config.yaml
n_layer: 8
positions: "learned"
bias: "all"
init_std_o: 0.0153
grad_clip: 2.0
seq_len: 512
train_tokens: 157300000
Each number is 50 + 12 x the weight over its row's rms, rounded and kept within 0 to 99. Layers, rows and columns count from 0. The size before them is the row's rms in percent of the matrix's.

# down: layer 3 MLP down (transposed), 512x128, rms 0.114, rows 261-313, columns 64-127
# up: layer 3 MLP up, 512x128, rms 0.103, rows 262-313, columns 64-127
down261 112:59 48 39 36 30 62 33 43 49 45 33 68 44 63 57 46 21 34 51 50 52 51 48 69 52 42 45 53 31 53 50 38 50 54 52 36 38 44 80 52 39 64 50 55 63 52 29 48 50 15 45 33 59 42 30 52 32 30 51 43 42 47 44 41
up262 094:38 20 35 82 57 58 60 42 56 47 59 38 53 47 61 49 57 48 54 40 42 51 47 30 42 43 45 54 59 32 53 72 71 68 52 35 54 62 39 45 54 51 63 58 36 25 48 40 69 43 39 60 50 45 25 33 34 18 47 58 55 56 55 57
down262 093:19 46 59 63 57 48 66 34 48 56 40 58 41 48 53 44 51 68 41 42 53 57 58 67 61 59 38 47 43 62 56 45 34 58 40 44 39 46 43 45 56 45 44 58 44 68 61 38 49 66 74 50 43 47 75 49 36 49 59 34 63 67 48 59
up263 105:65 58 65 67 18 59 43 65 53 34 30 44 60 55 64 52 58 50 40 38 68 62 64 52 31 54 69 49 40 40 43 47 35 46 38 29 47 50 65 42 70 43 75 44 46 38 48 39 51 46 73 45 61 44 53 42 60 53 51 55 58 59 61 41
down263 104:47 57 54 53 59 50 69 42 63 65 27 56 57 45 46 62 61 63 68 49 46 52 57 60 58 29 39 41 40 66 45 60 42 55 41 55 40 32 50 43 52 46 27 56 56 44 53 54 51 68 41 50 26 71 40 62 67 51 36 42 57 51 52 57
up264 108:47 37 40 58 41 23 31 47 40 39 56 47 31 61 58 43 35 75 49 34 50 50 48 31 55 40 40 59 54 32 59 63 28 66 23 51 49 58 50 17 42 53 47 35 66 45 53 36 49 45 53 54 59 44 53 44 66 58 43 59 60 78 66 59
down264 109:59 31 41 63 40 65 47 41 46 65 45 47 62 56 49 50 55 69 69 47 52 50 58 38 43 65 47 34 47 47 55 39 48 68 59 53 62 39 51 53 59 51 76 52 49 34 77 56 57 49 27 31 47 65 46 51 67 43 43 61 52 62 50 52
up265 101:44 49 38 45 58 27 54 52 52 53 40 52 50 60 54 76 43 39 57 36 44 61 32 56 40 49 66 43 70 40 28 49 50 40 53 35 34 46 56 57 32 67 39 58 53 52 37 35 55 54 63 58 46 51 53 56 30 38 40 58 33 54 24 57
down265 102:40 39 62 43 53 45 48 68 48 36 49 43 40 50 37 55 52 36 52 49 41 36 63 49 46 62 60 57 51 51 60 42 60 45 50 72 42 46 33 14 38 25 65 28 62 46 44 49 47 44 47 43 54 72 54 36 65 51 58 81 58 45 65 58
up266 099:43 53 50 42 65 56 35 67 43 55 57 54 43 46 21 37 63 34 56 28 47 57 46 57 61 36 69 48 43 67 67 57 59 43 44 56 45 27 51 65 32 53 51 54 40 61 42 52 32 44 47 57 54 66 38 44 60 30 26 72 58 50 73 24
down266 098:48 71 46 59 56 44 47 61 36 62 49 46 50 50 47 53 62 31 38 29 31 69 67 60 53 48 44 52 73 41 47 31 63 66 52 56 44 59 49 67 69 29 58 58 69 52 58 54 50 55 59 42 48 33 44 74 53 50 34 56 48 56 43 27
up267 113:45 45 44 47 59 46 40 28 59 37 30 35 55 48 41 64 58 60 46 51 65 35 69 48 66 51 74 34 35 61 36 45 38 53 49 57 60 56 56 54 54 61 65 33 61 32 46 42 50 59 51 43 43 66 59 78 53 26 47 49 42 48 51 25
down267 100:48 41 49 55 53 51 42 71 34 40 61 46 44 65 45 47 48 62 62 62 56 43 49 62 64 47 24 68 31 71 59 48 29 50 45 57 26 69 58 50 35 29 72 61 44 52 44 52 52 44 55 56 58 60 47 11 65 63 65 41 66 56 72 45
up268 111:55 39 47 33 81 70 51 58 50 63 54 59 55 34 39 49 50 49 57 62 63 43 46 56 44 57 45 51 58 42 39 64 36 39 51 55 52 28 59 55 52 45 41 57 62 51 57 45 58 33 44 29 61 38 56 46 57 49 61 55 38 70 63 53
down268 113:60 33 59 67 49 42 34 30 39 49 60 53 49 36 43 35 49 32 35 54 41 44 33 35 49 51 40 46 49 49 52 35 36 45 47 47 45 51 53 44 55 61 69 38 59 53 67 29 49 50 74 50 69 54 50 51 55 53 64 53 55 40 48 45
up269 100:22 76 55 57 44 59 41 63 58 49 63 42 46 63 55 38 42 41 46 56 50 49 55 51 62 58 65 38 39 49 69 50 32 53 23 45 57 44 32 36 54 46 52 60 40 60 51 30 51 45 65 62 49 42 43 59 77 56 26 62 22 54 74 52
down269 099:44 65 62 45 58 43 59 39 29 54 69 62 73 56 62 68 76 43 40 55 52 69 45 75 61 50 51 64 50 45 36 63 40 50 59 36 57 31 54 60 52 42 63 43 68 27 33 46 60 45 34 31 60 61 41 35 31 39 30 52 58 51 41 65
up270 096:64 64 67 60 61 54 64 54 27 57 51 58 47 39 52 63 65 60 61 57 50 59 42 52 42 60 46 66 55 40 48 57 39 35 45 61 51 40 69 69 63 42 68 48 54 26 72 39 40 31 18 40 47 65 43 38 65 59 51 45 34 55 50 32
down270 097:57 46 44 73 39 51 64 40 60 73 57 41 51 12 46 22 36 53 51 38 45 38 74 59 46 46 64 56 41 44 67 43 42 43 61 39 54 46 46 32 50 74 28 63 36 46 55 65 49 62 44 73 46 42 54 40 67 66 40 41 32 61 43 60
up271 105:43 43 75 32 64 59 45 52 50 55 49 45 59 46 37 66 44 52 50 42 35 64 39 48 41 57 65 52 60 52 62 57 41 33 53 51 62 57 39 55 61 36 51 57 46 61 53 28 52 47 70 44 56 59 58 57 40 80 48 46 45 44 44 44
down271 103:46 60 30 44 51 71 57 79 49 28 41 62 46 34 70 48 49 43 46 58 51 52 42 51 34 48 68 67 54 38 30 32 60 62 64 65 63 48 88 41 49 71 41 29 39 33 46 56 61 62 42 50 46 42 50 35 65 67 53 59 38 45 61 49
up272 091:48 58 50 45 47 61 60 49 40 63 36 45 45 38 54 47 55 56 34 47 44 66 42 53 52 56 64 62 34 24 62 57 61 47 34 36 75 62 70 48 37 38 51 69 49 64 33 46 48 31 49 46 71 47 54 46 47 38 40 47 55 41 47 48
down272 090:46 41 16 31 52 42 42 54 86 47 52 64 30 43 50 41 51 44 51 47 45 55 92 50 34 53 55 65 72 48 47 45 41 44 68 65 49 37 50 24 43 71 36 56 54 60 49 44 50 51 56 50 49 41 50 33 52 45 41 53 47 63 50 56
up273 104:50 42 57 61 59 39 87 57 56 57 53 55 45 41 35 57 57 51 34 43 27 71 52 58 28 38 66 56 38 60 56 48 31 44 25 71 43 48 66 60 33 42 40 31 57 33 64 57 42 60 47 63 64 61 62 51 76 81 41 51 50 33 54 56
down273 108:58 32 56 41 41 56 45 32 45 50 67 36 55 74 46 54 53 36 47 80 39 31 61 45 46 57 35 59 33 45 54 54 62 47 58 61 54 69 40 37 57 32 42 63 46 69 53 65 65 48 48 59 49 56 49 48 54 41 41 38 57 60 55 27
up274 109:57 36 48 52 62 49 63 55 57 47 50 41 47 37 59 47 60 54 55 75 38 07 47 44 69 57 35 33 68 42 67 71 31 51 80 60 60 48 55 50 60 27 38 48 34 37 66 48 49 52 47 54 31 45 53 52 44 33 41 55 34 57 49 52
down274 107:31 45 49 35 38 43 38 58 53 53 35 53 66 46 52 47 60 39 64 33 60 61 48 38 70 50 38 59 42 51 63 63 68 53 40 54 67 56 54 58 49 40 39 31 71 60 54 33 45 54 57 66 48 45 47 45 33 47 58 45 39 63 56 51
up275 094:43 29 36 70 44 69 43 56 51 39 47 47 38 55 38 32 42 42 53 51 48 39 51 55 37 43 39 45 71 59 57 36 40 48 57 40 38 55 53 51 42 39 31 48 34 69 47 47 45 42 60 57 54 52 36 50 67 43 40 31 59 44 58 33
down275 105:46 51 70 48 55 49 36 46 49 52 21 61 65 61 43 57 57 57 48 30 75 61 56 59 62 48 52 50 61 42 51 36 52 44 70 74 68 48 53 55 33 38 60 55 51 50 79 40 35 61 57 61 56 73 61 36 34 42 79 41 36 67 25 58
up276 075:58 39 42 53 42 38 37 57 50 28 25 43 27 62 58 56 64 61 51 40 55 51 75 42 32 29 66 35 58 45 55 45 50 21 43 54 50 45 55 39 55 73 62 55 48 27 65 32 49 47 43 28 55 32 36 55 48 30 55 64 45 41 76 44
down276 087:26 57 48 48 55 40 63 39 51 61 56 50 78 40 56 52 57 28 69 46 30 44 52 46 60 47 38 41 25 54 48 45 50 53 36 62 36 34 64 42 42 27 41 50 62 48 42 61 50 58 37 51 37 44 62 31 40 71 47 20 32 32 48 37
up277 095:57 34 53 51 61 50 47 66 54 69 26 44 46 33 41 57 54 39 52 46 65 35 67 36 47 52 62 53 50 47 28 65 28 31 50 59 39 66 59 52 45 69 47 41 61 50 49 39 52 21 57 30 64 52 37 50 55 49 39 43 43 50 47 29
down277 094:60 39 58 60 58 40 64 51 57 50 51 60 49 51 47 78 64 50 41 50 39 65 44 57 52 32 54 37 42 50 43 50 45 37 58 26 56 34 57 35 35 50 54 46 71 52 64 67 65 51 59 42 46 46 52 54 94 48 69 36 30 57 61 50
up278 094:55 55 46 54 63 39 47 57 49 64 43 56 43 52 48 41 44 28 68 25 42 49 42 65 66 61 46 48 31 78 64 59 53 54 56 69 43 34 46 54 55 63 57 64 57 48 40 49 41 44 36 53 39 77 60 52 49 52 62 49 45 49 45 73
down278 097:60 55 54 70 56 24 26 38 37 40 41 63 36 67 52 47 40 51 48 48 60 54 55 49 45 45 47 61 50 43 58 44 57 51 44 33 78 50 48 53 41 50 56 21 52 44 48 54 61 53 72 57 52 37 58 45 49 61 57 60 52 38 51 55
up279 090:52 71 52 43 44 40 37 54 42 55 44 61 52 43 35 39 32 57 69 45 57 42 72 39 56 59 39 42 36 52 60 45 44 57 75 70 48 65 64 49 43 56 53 29 61 53 36 48 45 44 26 32 50 56 29 36 42 56 63 30 20 52 40 44
down279 096:43 47 71 46 56 40 55 47 50 51 53 35 41 48 50 63 57 50 23 60 55 57 33 57 58 61 23 50 57 46 52 44 43 27 57 74 36 37 53 49 81 56 60 28 46 38 67 45 43 53 74 53 52 50 52 69 58 49 53 43 66 70 57 55
up280 115:47 46 54 72 25 64 57 35 48 65 31 56 51 43 30 73 31 49 57 50 46 67 51 61 58 53 38 31 78 53 50 58 39 59 32 54 52 40 55 54 22 52 68 58 46 70 45 45 50 43 67 59 66 42 56 54 56 56 40 31 39 37 40 46
down280 114:40 54 47 59 54 30 57 55 71 66 53 47 46 48 61 32 39 50 39 36 43 66 25 49 58 53 44 40 55 64 45 67 38 49 48 38 56 49 26 35 50 40 38 53 34 47 47 68 68 48 60 49 23 56 52 31 58 63 52 41 50 37 55 69
up281 102:45 46 60 48 48 27 57 47 67 47 56 67 63 67 40 60 23 45 45 44 49 51 51 34 29 59 36 42 63 40 55 39 53 46 47 51 60 63 52 78 37 48 49 38 59 49 59 47 51 61 45 58 47 09 54 44 42 32 36 45 24 51 62 54
down281 090:36 57 39 56 48 52 43 58 33 35 63 59 48 54 36 24 75 65 55 39 70 19 41 63 49 59 56 60 43 50 37 56 50 52 52 39 41 51 40 56 40 29 48 61 42 60 66 45 50 60 66 50 60 66 74 64 56 77 42 61 62 59 69 63
up282 082:44 54 51 50 59 51 55 60 44 70 54 37 59 30 48 22 54 34 77 56 53 42 32 53 28 49 64 48 22 46 64 66 52 57 57 57 45 57 55 71 66 70 62 34 39 39 34 52 30 46 44 49 27 57 35 56 45 48 53 70 48 58 44 67
down282 095:46 46 61 48 62 71 44 42 65 27 73 61 61 18 41 56 47 55 39 32 34 42 51 67 60 60 63 40 48 56 43 35 36 50 57 80 49 39 28 55 70 30 54 67 63 46 59 49 45 45 50 49 50 57 52 37 36 47 63 58 51 36 41 71
up283 090:48 56 45 32 60 46 64 77 58 72 50 35 56 57 67 51 75 40 52 45 65 43 59 29 41 53 53 55 51 64 27 63 60 60 64 66 30 61 56 64 47 41 38 48 41 29 32 60 39 16 63 60 39 58 58 60 27 45 67 67 52 52 61 39
down283 095:47 28 62 55 50 47 53 37 52 27 55 65 22 55 58 45 32 45 49 61 49 62 51 57 31 39 31 41 37 57 60 59 41 54 38 49 47 52 37 37 21 61 44 49 65 50 47 41 42 54 30 46 68 33 51 47 78 43 31 51 42 17 62 66
up284 085:48 37 48 61 41 58 53 62 36 33 34 82 43 43 55 74 52 33 66 35 57 57 60 43 34 56 16 51 72 44 39 69 56 64 36 44 46 53 62 47 37 34 54 47 63 54 40 35 58 41 32 62 42 53 38 49 60 34 29 55 53 53 55 66
down284 102:52 50 65 53 51 47 69 46 72 48 50 47 58 50 30 35 71 59 39 46 50 61 45 50 68 48 74 30 53 48 61 33 35 58 30 55 47 39 46 44 61 71 26 80 51 49 64 38 65 46 53 57 50 51 52 57 48 67 64 68 49 63 41 41
up285 096:59 47 63 41 41 30 56 38 55 48 65 61 36 41 61 52 41 56 53 32 71 45 48 45 39 51 40 58 42 52 36 59 52 50 25 29 49 60 68 45 73 50 40 56 32 59 41 38 68 37 36 40 54 47 20 43 60 51 52 33 53 59 58 30
down285 100:54 54 37 74 64 66 44 54 55 70 47 56 45 56 56 43 52 56 78 48 37 43 51 54 47 44 49 37 62 45 32 56 48 61 69 56 56 62 35 60 42 55 62 65 53 53 29 53 64 32 64 40 39 47 41 55 64 60 44 52 46 29 31 54
up286 099:77 44 47 35 60 51 51 37 37 33 68 31 64 42 37 40 48 35 44 64 47 45 40 36 75 59 55 42 34 43 60 55 50 30 45 62 40 38 26 40 36 37 76 80 43 60 43 33 53 42 40 52 56 55 37 55 34 67 57 60 60 38 24 59
down286 093:31 50 61 50 60 34 50 59 52 65 45 61 41 59 40 57 63 73 54 16 47 69 63 45 44 65 52 54 39 70 40 39 49 50 64 54 45 61 47 60 38 46 30 48 50 41 34 59 41 37 50 55 43 62 43 46 57 36 36 56 36 38 50 64
up287 106:55 30 39 51 22 32 67 49 50 90 54 59 82 25 55 53 64 59 46 62 62 51 41 42 36 55 49 55 62 47 58 56 38 42 65 48 59 33 48 49 36 45 35 34 47 67 40 52 59 42 42 73 48 39 37 55 44 26 51 55 26 49 50 33
down287 096:62 45 49 50 62 62 42 36 59 51 43 68 46 35 41 55 33 71 38 60 48 85 48 66 57 48 34 44 47 32 72 71 58 54 44 52 50 57 48 51 73 58 37 42 15 48 40 51 42 42 47 55 25 41 42 50 42 35 44 37 57 53 70 74
up288 105:30 39 53 41 39 48 32 52 40 69 55 70 46 42 47 55 33 50 50 64 53 47 47 31 55 44 64 45 72 41 34 70 53 48 58 45 45 48 60 67 35 56 56 42 34 41 79 55 37 42 59 37 52 36 38 33 48 62 56 49 44 64 52 54
down288 114:55 32 49 54 50 60 71 50 49 24 58 44 45 48 39 36 56 19 68 58 48 49 56 38 16 39 71 56 50 43 60 23 68 46 38 48 57 61 66 46 65 42 29 51 57 48 56 52 71 56 36 25 55 58 77 58 44 39 37 62 50 51 61 31
up289 094:63 45 54 55 39 57 39 48 65 49 56 57 50 51 23 57 34 39 42 64 51 36 73 55 25 53 59 56 35 51 27 43 48 60 46 38 53 42 45 29 34 37 34 53 42 62 67 77 42 47 42 45 32 59 73 67 34 44 48 51 59 55 34 40
down289 098:36 65 60 37 43 37 49 54 34 53 42 59 36 39 66 56 55 60 55 33 41 63 29 39 38 54 42 25 39 48 43 75 57 41 43 63 45 54 47 68 52 44 57 38 73 38 58 38 49 50 66 53 46 48 39 40 31 48 48 77 46 45 42 68
up290 095:63 51 67 47 53 47 57 61 44 65 53 44 65 54 57 43 73 45 62 34 53 49 44 63 61 52 59 37 56 38 57 54 57 49 81 48 26 48 35 59 50 44 54 48 47 48 41 56 47 43 21 43 67 52 49 45 54 37 30 39 51 47 71 52
down290 095:58 50 43 64 61 45 70 49 44 50 69 62 36 42 51 49 39 55 44 42 52 59 34 54 38 44 53 52 24 49 54 42 34 63 33 52 28 57 61 21 49 38 55 64 56 44 56 33 37 45 68 42 55 53 58 65 59 50 53 17 64 43 55 42
up291 105:40 40 22 43 26 62 48 61 43 59 34 56 73 51 50 56 73 57 66 41 44 50 58 54 54 47 57 44 55 31 36 49 60 53 16 53 43 52 37 35 48 66 51 42 48 44 58 42 44 42 43 39 50 43 36 33 54 42 65 23 39 47 53 61
down291 093:21 36 74 35 70 53 40 52 37 41 55 52 51 62 42 57 48 40 75 47 50 48 55 56 43 55 63 48 33 39 50 69 30 34 79 48 67 47 68 57 49 36 51 58 37 69 38 42 52 67 48 48 52 48 42 44 66 53 59 80 51 51 69 35
up292 096:47 31 70 47 47 44 36 40 32 42 61 52 48 55 37 41 54 51 53 46 55 46 50 33 76 46 47 55 45 61 69 45 67 42 34 63 59 59 38 33 54 47 39 34 47 59 69 39 49 55 47 62 36 59 36 40 40 42 74 57 49 54 56 57
down292 106:50 67 21 38 56 47 45 29 64 38 51 67 31 51 59 45 55 25 71 53 44 46 35 40 62 49 44 54 37 44 39 61 38 27 53 49 54 49 46 45 46 81 28 51 57 55 38 49 49 22 46 48 54 56 51 57 49 49 38 41 50 49 40 63
up293 104:64 53 40 38 27 53 64 45 59 56 47 44 33 43 65 49 60 37 48 64 56 52 51 60 44 83 58 38 63 29 54 47 47 39 42 48 42 51 54 42 61 46 28 44 42 59 37 33 43 53 64 51 44 46 61 71 60 48 53 38 51 51 68 56
down293 101:55 58 63 62 63 43 53 60 24 31 49 67 38 41 52 34 56 69 55 56 52 40 56 41 35 56 44 48 49 52 40 66 41 68 50 44 71 55 69 58 41 53 82 24 67 55 34 48 49 43 43 44 52 66 38 41 57 71 52 73 65 38 44 26
up294 098:39 57 56 27 46 31 40 51 39 51 50 48 53 54 45 66 53 59 43 39 53 51 58 43 45 57 53 61 72 70 85 59 71 43 45 62 45 42 63 80 38 66 58 36 45 24 46 49 40 28 42 47 61 52 43 36 52 78 32 65 50 40 47 58
down294 104:26 50 66 27 61 58 63 67 43 49 42 65 46 60 62 47 49 56 54 48 36 53 49 59 46 48 71 50 52 44 48 44 57 51 45 70 43 35 30 52 76 52 49 46 56 82 64 56 56 68 52 44 36 49 70 72 45 36 70 40 41 55 72 56
up295 103:13 45 71 20 32 59 45 71 55 60 40 65 45 58 32 53 47 38 57 41 51 63 40 38 71 62 44 41 43 57 56 56 66 50 55 37 45 67 46 57 64 68 38 57 60 45 66 45 34 55 38 56 72 51 67 61 35 20 61 43 45 58 52 46
down295 099:76 36 44 55 50 41 46 46 54 33 58 25 39 25 45 53 51 52 53 46 59 52 36 65 34 39 44 62 50 56 41 63 36 36 53 49 21 50 45 61 55 52 70 59 44 59 52 49 62 42 53 47 62 56 42 47 45 56 38 76 74 54 58 42
up296 092:66 44 46 58 48 60 38 59 68 47 42 40 61 54 28 44 47 56 46 58 66 73 47 37 44 54 49 48 57 49 67 34 58 40 55 58 57 46 40 56 40 63 73 56 68 64 31 44 46 38 56 72 46 56 55 60 38 47 58 49 54 62 49 46
down296 095:75 36 34 39 50 67 36 60 71 41 54 43 51 47 36 52 40 38 57 47 41 56 54 73 58 60 50 57 45 62 48 62 46 37 42 59 62 55 35 60 65 50 31 55 50 60 31 46 64 59 38 59 50 64 40 61 46 50 53 42 45 63 79 23
up297 096:61 30 46 44 51 38 73 46 54 34 50 50 35 51 40 53 60 51 56 22 50 41 32 47 45 49 53 48 44 49 52 49 63 40 65 65 77 58 53 48 47 52 50 75 58 72 33 43 50 46 42 60 52 44 36 53 50 47 31 50 55 27 42 38
down297 099:57 51 36 61 60 60 44 46 47 63 41 61 31 31 34 61 48 49 64 46 70 72 53 56 32 55 64 52 60 41 41 42 64 58 43 53 30 52 32 45 45 62 36 36 58 37 71 35 56 51 47 22 39 60 60 51 54 37 48 47 45 35 52 78
up298 094:60 46 39 53 50 43 49 39 50 35 60 34 54 48 35 34 53 50 52 39 39 34 46 45 51 47 36 54 35 61 45 43 40 45 67 58 37 57 41 75 53 59 57 28 65 35 39 44 56 42 38 36 55 42 66 60 44 53 24 48 55 44 43 49
down298 089:54 56 42 61 53 46 40 60 28 69 31 71 35 53 44 54 64 61 76 49 51 59 62 40 56 46 43 40 51 35 56 59 59 57 52 56 68 43 58 40 38 28 34 44 25 53 57 56 65 49 43 70 54 38 34 66 41 54 41 33 29 68 41 40
up299 099:33 54 51 26 49 34 67 54 56 64 40 37 75 45 43 63 29 41 40 58 58 41 46 47 45 71 44 43 41 49 37 31 49 41 57 34 43 59 58 73 29 29 59 45 50 61 57 62 49 46 41 52 45 58 34 50 71 64 52 74 44 64 46 62
down299 109:61 66 50 60 43 40 68 34 50 53 48 39 52 63 41 50 32 60 41 49 56 64 27 65 42 41 33 51 60 50 60 56 63 52 40 55 55 43 59 48 32 59 50 54 35 40 53 44 53 66 32 38 24 64 46 31 44 43 53 42 61 42 40 43
up300 107:30 51 78 33 48 56 61 56 71 63 44 52 42 57 57 40 53 59 45 43 71 41 71 54 54 58 38 32 43 64 55 60 26 35 57 58 57 59 60 56 39 24 47 91 55 36 57 48 50 49 31 45 49 25 55 38 58 52 46 29 56 24 70 61
down300 105:46 51 33 40 60 47 51 55 64 56 66 48 27 56 44 77 39 60 51 77 43 36 47 48 36 40 50 55 39 55 47 51 55 51 50 52 36 49 60 26 61 44 44 48 35 48 29 64 53 31 42 49 56 47 36 44 60 65 72 37 58 52 85 51
up301 090:58 41 27 59 60 47 45 34 42 42 47 45 38 66 45 33 38 49 71 51 48 50 73 44 53 60 36 11 42 25 59 32 60 70 23 54 40 57 68 45 57 40 43 38 65 51 49 46 43 49 38 71 58 25 44 54 52 60 36 47 36 44 40 31
down301 095:72 44 52 56 64 61 40 54 72 43 42 57 54 35 54 71 38 54 74 35 56 50 48 53 56 63 65 35 68 62 64 40 49 28 36 33 56 50 54 41 56 48 44 44 53 30 41 43 45 32 63 39 35 39 52 40 56 57 57 56 53 41 62 40
up302 120:65 54 41 41 60 55 30 48 37 42 55 31 44 44 51 49 34 47 25 43 52 44 52 36 52 58 62 56 55 37 44 28 53 43 49 48 43 45 57 46 48 35 57 50 35 39 41 56 43 55 51 49 53 56 58 62 68 61 46 63 67 46 75 63
down302 113:48 32 40 60 47 27 42 51 52 29 45 38 53 60 39 46 23 53 43 52 60 38 60 53 40 58 64 54 58 33 38 35 51 41 72 46 33 48 64 65 37 55 62 33 52 64 67 66 38 51 78 73 36 38 54 65 68 53 53 45 68 50 54 50
up303 112:74 61 68 74 57 48 60 54 54 62 56 50 39 53 49 40 58 22 34 22 52 57 47 39 56 63 70 50 37 71 40 63 59 43 65 52 49 63 59 45 51 37 76 65 63 45 57 30 43 37 61 60 41 53 77 39 48 59 37 49 54 34 51 55
down303 100:58 54 45 50 42 49 36 44 58 59 39 55 50 48 48 56 71 66 38 59 39 62 64 63 44 55 46 61 50 18 64 47 44 55 56 35 46 52 46 70 62 53 35 27 43 55 61 54 48 45 61 71 50 34 32 58 50 40 56 35 57 57 57 46
up304 098:51 45 37 46 54 41 58 50 44 30 49 62 35 51 45 70 54 69 71 57 51 45 56 45 69 56 75 56 54 55 43 55 81 48 60 58 42 42 43 45 62 43 41 52 19 60 47 61 42 58 44 59 43 65 49 61 73 31 56 54 39 14 59 55
down304 102:73 36 45 43 59 46 54 63 27 63 48 58 54 60 50 38 53 35 66 64 64 43 67 35 72 30 61 45 64 53 45 39 42 51 55 36 63 63 51 52 47 53 65 60 44 32 57 62 49 58 28 66 69 37 45 56 64 65 64 54 57 39 34 39
up305 110:68 43 42 69 41 49 45 66 47 56 49 43 50 68 56 61 68 44 49 50 71 55 39 47 46 67 39 50 55 56 60 69 57 64 52 66 44 52 43 39 49 42 52 42 54 43 57 63 38 61 36 50 70 46 61 33 50 47 31 48 68 75 18 48
down305 105:32 57 57 52 47 55 37 50 60 30 48 67 35 49 39 61 42 67 39 61 52 62 57 66 61 38 54 38 52 47 48 51 43 58 63 48 52 37 48 46 50 46 54 38 35 44 54 43 58 53 76 48 39 57 34 70 39 52 47 66 53 43 54 38
up306 118:52 40 58 51 58 64 52 52 54 52 39 58 56 37 39 65 42 42 45 41 49 42 30 62 40 48 64 38 33 54 39 36 42 45 37 46 51 37 42 49 69 19 53 41 78 72 50 51 72 49 42 52 44 27 52 70 45 68 52 51 32 49 48 59
down306 114:50 30 44 53 32 49 58 64 78 58 36 62 41 44 37 67 44 42 38 57 43 50 56 43 44 60 34 41 65 58 47 53 64 66 47 51 37 58 44 49 61 43 46 51 46 44 56 38 67 42 28 51 53 55 36 53 69 51 54 77 77 42 32 53
up307 123:65 51 46 40 38 49 55 96 57 33 48 64 58 38 52 45 32 23 35 62 38 51 22 30 49 38 60 66 57 58 59 47 33 41 55 51 64 29 74 44 49 47 53 49 50 40 48 51 50 54 44 58 53 40 45 23 63 66 50 83 42 61 61 62
down307 108:44 35 45 55 57 51 71 54 51 54 54 43 66 34 46 42 63 59 80 47 47 29 44 56 51 50 50 51 26 54 42 49 30 60 56 48 34 47 41 52 50 54 50 71 41 75 46 45 41 68 56 52 55 68 32 66 47 56 53 59 64 41 42 56
up308 080:48 45 19 76 50 69 52 52 50 36 70 67 56 43 42 64 54 52 60 35 69 28 44 35 48 52 39 57 47 57 33 44 35 57 50 36 63 60 61 46 37 32 61 21 41 57 35 34 61 51 46 52 41 53 62 76 21 46 40 48 57 35 48 52
down308 087:51 34 67 37 48 71 68 41 52 45 60 60 37 55 49 67 43 74 61 76 35 54 66 41 44 51 50 33 48 53 49 59 47 68 50 74 66 40 23 59 56 79 53 66 42 44 54 68 66 52 45 66 50 64 52 44 47 36 42 65 34 57 49 34
up309 098:46 32 37 26 37 46 33 61 51 51 49 39 48 58 53 54 44 55 55 31 57 42 29 50 41 56 35 39 59 42 48 49 59 32 56 61 59 44 43 63 31 57 46 27 52 33 70 32 37 57 47 53 34 50 66 56 40 59 66 38 36 53 58 59
down309 095:49 61 61 68 69 76 35 51 62 56 58 66 45 58 67 55 44 59 51 60 48 49 61 61 35 42 36 54 41 60 71 43 58 60 51 31 69 48 76 29 43 49 62 56 58 45 38 42 57 70 55 58 61 70 46 49 78 50 32 67 58 49 49 54
up310 091:51 24 58 55 41 67 63 54 63 61 47 39 55 66 58 56 33 56 40 60 59 48 33 34 63 66 51 45 52 70 53 55 52 51 72 46 38 51 70 43 48 33 74 34 54 38 51 51 28 62 37 37 43 58 32 59 47 48 41 43 33 67 58 45
down310 098:58 51 45 60 62 53 55 62 32 38 43 27 33 62 38 41 51 35 40 53 36 59 36 22 69 32 37 50 50 43 69 73 50 52 50 43 54 46 31 57 64 61 47 55 59 41 49 70 65 45 50 56 56 47 34 63 25 83 51 54 67 43 51 49
up311 098:23 69 56 32 40 54 56 62 56 73 56 45 43 30 41 30 64 44 50 48 52 47 37 36 61 65 55 42 52 60 69 56 39 68 65 51 54 65 48 53 38 44 42 63 47 62 40 56 51 61 61 46 55 35 40 31 58 43 54 40 37 60 33 45
down311 099:38 50 48 48 60 47 31 42 47 35 49 53 48 59 52 57 33 42 73 53 34 40 43 47 49 42 22 67 48 61 45 54 33 52 35 70 44 66 44 36 39 47 44 45 55 51 29 61 51 47 66 19 39 58 65 45 59 43 32 70 64 47 60 55
up312 106:45 64 62 44 59 59 72 54 61 48 64 69 28 33 42 47 72 53 57 64 72 63 44 54 41 49 40 31 50 43 46 74 60 42 51 51 32 43 52 56 49 66 42 42 53 45 46 39 62 34 30 51 57 39 38 43 58 42 32 53 69 41 52 47
down312 098:40 58 41 52 45 52 53 30 44 49 47 67 56 39 55 42 45 42 31 54 52 55 61 28 42 44 51 51 55 71 48 26 61 45 55 39 58 41 38 46 38 39 46 56 34 29 49 64 48 75 59 55 47 52 69 49 44 65 70 48 50 68 51 53
up313 076:49 57 35 49 45 58 49 73 57 54 31 46 55 57 34 59 59 50 53 44 30 35 38 53 50 47 37 44 64 71 43 52 29 42 46 50 35 55 50 59 28 52 69 65 45 48 66 51 53 47 67 50 21 54 50 64 73 65 41 51 36 35 28 47
down313 081:57 57 72 53 53 54 49 54 50 70 53 44 60 50 56 60 42 53 69 38 28 43 70 62 57 68 51 72 71 70 44 71 46 39 41 48 43 33 71 35 58 41 48 55 47 38 63 43 49 57 45 49 34 55 61 45 54 43 55 53 44 44 54 49